config = dict(
    head_dim=128,
    norm_eps=1e-05,
    rope_base=10000.0,
    bias='none',
    tie_embeddings=False,
    init_std_up=0.0362,
    init_std_down=0.0,
    optimizer='muon_variant',
    schedule='wsd',
    final_lr_fraction=0.0,
    train_tokens=766200000,
)
Each number is 500 + 50 x the weight over its row's rms, rounded and kept within 0 to 999. Layers, rows and columns count from 0. Numbers have three digits each. The size before them is the row's rms in percent of the matrix's.

# o: layer 3 attention output (transposed), 256x384, rms 0.077, rows 11-30, columns 256-319
# v: layer 3 attention value, 256x384, rms 0.0675, rows 12-31, columns 256-319
o11 096:571501451554487513450593538533390466561561431486568431538447530552463573518477452536499471503525472449533482551469557503483474495563513435539410499494455530479462428476515427458548516579541555
v12 103:474494503397548509454432470460559505573488494456487490539587464568483476612567426582504568527525528515593561399556498480564555382511533526431457403515475519517484453507471472534490578488343565
o12 099:504505587435485501464531505508484475469445586536512471471479499566525462596489510531541597510515432627500509464543497536486539475476530465581452364435541543544473479504461578526537543464414531
v13 099:514458484449411530463453468544462459449463438490532472562522518475478528457445564502523492412571441461364464466505479539513384517440438495419490437594474475556522523559502516580464479428513508
o13 105:510512395454447447510424445580510538518406390437541493552514472471445489506469518579478439484533416524450477458469434577478483504430415475513478562466547541509567509486475587489486522482557535
v14 109:445459552491461369471449512585428466556427500496506427498534447425480527531409526529458467429466552503477456388540502413582537537447445499490527448570509599511505528512529527606462446537440561
o14 101:506546481501501494475528484563477487498631556536565448499537498513469544513458489606432453464434523452593436416536579454521492558578482472399473532462429438604510486447433491532450416568508423
v15 095:417534527596491438514503432501451359509457444419523523527555530454438474424459534469462577481500499477468387491444442437597523466424424489526521493541442462517480486456588472521482548391406613
o15 104:447419464466512429577484452511472477436463487490510476484422478415490488494407514466463527463457600475444448487526508564504489446625490560418569520529473511476600429531582521619448434469479441
v16 101:485588474471435455487594551461528440425555415579481544547554509559504458489485547539403488493473557542541481501415632528497470528546437521536390523451463464468509489526508517513440531437616550
o16 096:589546439489630543497546604501489377511586559428564528402485469446483500478414500547515462451453488474546548581521569528545454532547576499568475539453421556532570470562488542408492449466484424
v17 098:458477350513485498532496492391484512459483558489514557541504474414569460571436504507489445456485529497457524518453590482523470534487529515523527602575415538474534480441494444583498539554456535
o17 092:534503409493552492569549466480453476517508516418455595544509544466512516498426507517526539450520552462499530479551536482480516494470590409448551552444490454447486530505451415498420501441544568
v18 109:479454479429549437484556478491473519468475439469500563422557484536429442545511525466508486493425532524554465486547428576562518472513503398493552469468466519446493479591498526475533466484557516
o18 111:483540463443601497426456608439571484479522475472487437498540581590514400573506498527507502508447583518441452483458528487528454377540501510523596501475573539525553464449502508459545533414481533
v19 104:495531494526381497497480494573503494466532514546529467547478554481527469513492477434500424574493461462522478438411525468498400515523520447478431538456486396472475457517603546550464440530459497
o19 102:467535484510502604519512396499522556471572532552575487550422494500505591537450534489585549536507518416541421428546472504487501532439378475526412436484459512547393489511581427492481527516384444
v20 100:507529518539462471519473470479531458521554511532452433488530450529526491445434494443495526476565438464475555530443408512547454515492384563423524542514562406522536516488435500419441459469631491
o20 099:541526512568565451512486481505505488501559503488517527546412449469588501485490451442433497531532523599443559600419517494546557600536434512572522462511522482464617548498540583452510506333515438
v21 101:539441532404636504385595479482419505450510488589478479466521473565433567562480439485478538481472499495455513519416521560489516549502528482438443501520543503562505532449588484497436458487444521
o21 105:500465500466568445466530486476497470483446454502471459442462475433431446488554489534506595597496511539519450534462487529474561575516516528419362480426525490478485585545494591541481499487598577
v22 102:493539442589503550498525504438378464584501448481477576540405531382552529571554501511484548428569528525499491461407463629488517419458513536467490528445479388520398478447395514463507490564532480
o22 095:608432416468520427372530499478443530528575457475431536489381515614592481623521437609572479412516535517519549494524524494512550506512553503480517488572449509553452494397491547551543484534566463
v23 104:577483421501474596486575546447592521495486557499475512601513570523527591552379471521594557523463432483407492440414502511433487435553585432489565494522556502494566508540548508573438494410491540
o23 099:519492527463521528457520486464547465578580514581498491559580544514483519563417477524559459481436491464371454543492558531541479543447506419421382466456475444503510535499498539615494531500436484
v24 095:563484524531536545451440446427506468535501486539470537530474517559411552629438474611506541502459532499477547547456469528501439406420495603529498502430515558439504491556536527543515530532562498
o24 098:456498508417514440515490493518537454440522487539521464554505600507433486550489503453475580514454459494523566609532529533499420475491548482482533393452502513626537538512529518494507470582552511
v25 102:527490599523526439523518558475493446517568499573449536467572501552468439563563531416538477654625531578488490578445539516494632434534539459474397536499498519503526419478557512418470552479443519
o25 099:521412546505484512591477495443525464473477504624533495475537429581584476484503494491482514507543506537593539478434505440573485477462510480451454487498536517480433466389487526455558507459554528
v26 108:472519558514515542425448497594529461504502591500523551440538469575429448437534417483533448437583546548505475451455442588533574506574400473559471484536530487495490407452529446448493519453448529
o26 103:508464521408439468474495535443464471540498495561509568527507585542515443454450490385546514541561485496576483496414486604500458504564496442543496509527436549442471547475561416471491601508486482
v27 111:435476496520533481460477435539566424427514458497466447474529547388485518508475507415513544577587590462502498502468546366453462459487473476412483546495529540354450500440493512471553503509504531
o27 103:455480432440488538503469434566503478476469476507475465413515545452403464526439582469522553426488564449470455503523621473504465513518485516578485467491458521515555461522517567453470461515404513
v28 098:562497459532506485545488489459488511575477432466491473508539483574503482428490515459456449541496532546523545516463549472498596477519540449587504563513457525493506553543482450484473547472465413
o28 097:610474546515555402488482415462520445505521487526552529485582461593521480434437476507504445536544595519538582438478491509508579420517525502443557481457453530498408507573402436558555552458500511
v29 094:381561487613474551464498542476481545539544522479444472531513544529539567462567545581439464459545559491526497571360517385428422522472505464509508604477444529470552421555578498477540440494552429
o29 088:457558473522574445531491488439430499504513487424462430459511540572441487472574499506491493393539493411437480499479474419453494431451565519540521573496450486487590528588559598538467467491510428
v30 098:392384525524509591464491465460479599490487486423454501519499418477539478513473447408424453561457409491514500566503448403574534516627558538513489454426552437463534527467538471499501553529485461
o30 100:457476455576433514477542469490443539448449574431580517592493503515470511490547297414484533596424436534537346476530494432532507558427527520452574513499565466444449536499458562560495520455520513
v31 105:455509466537435586490536480561490434514558425453473474532555398460430530433445514593506456568529447528505469443424486603490543467494504432400537530455400466561525594531563451450527466492422478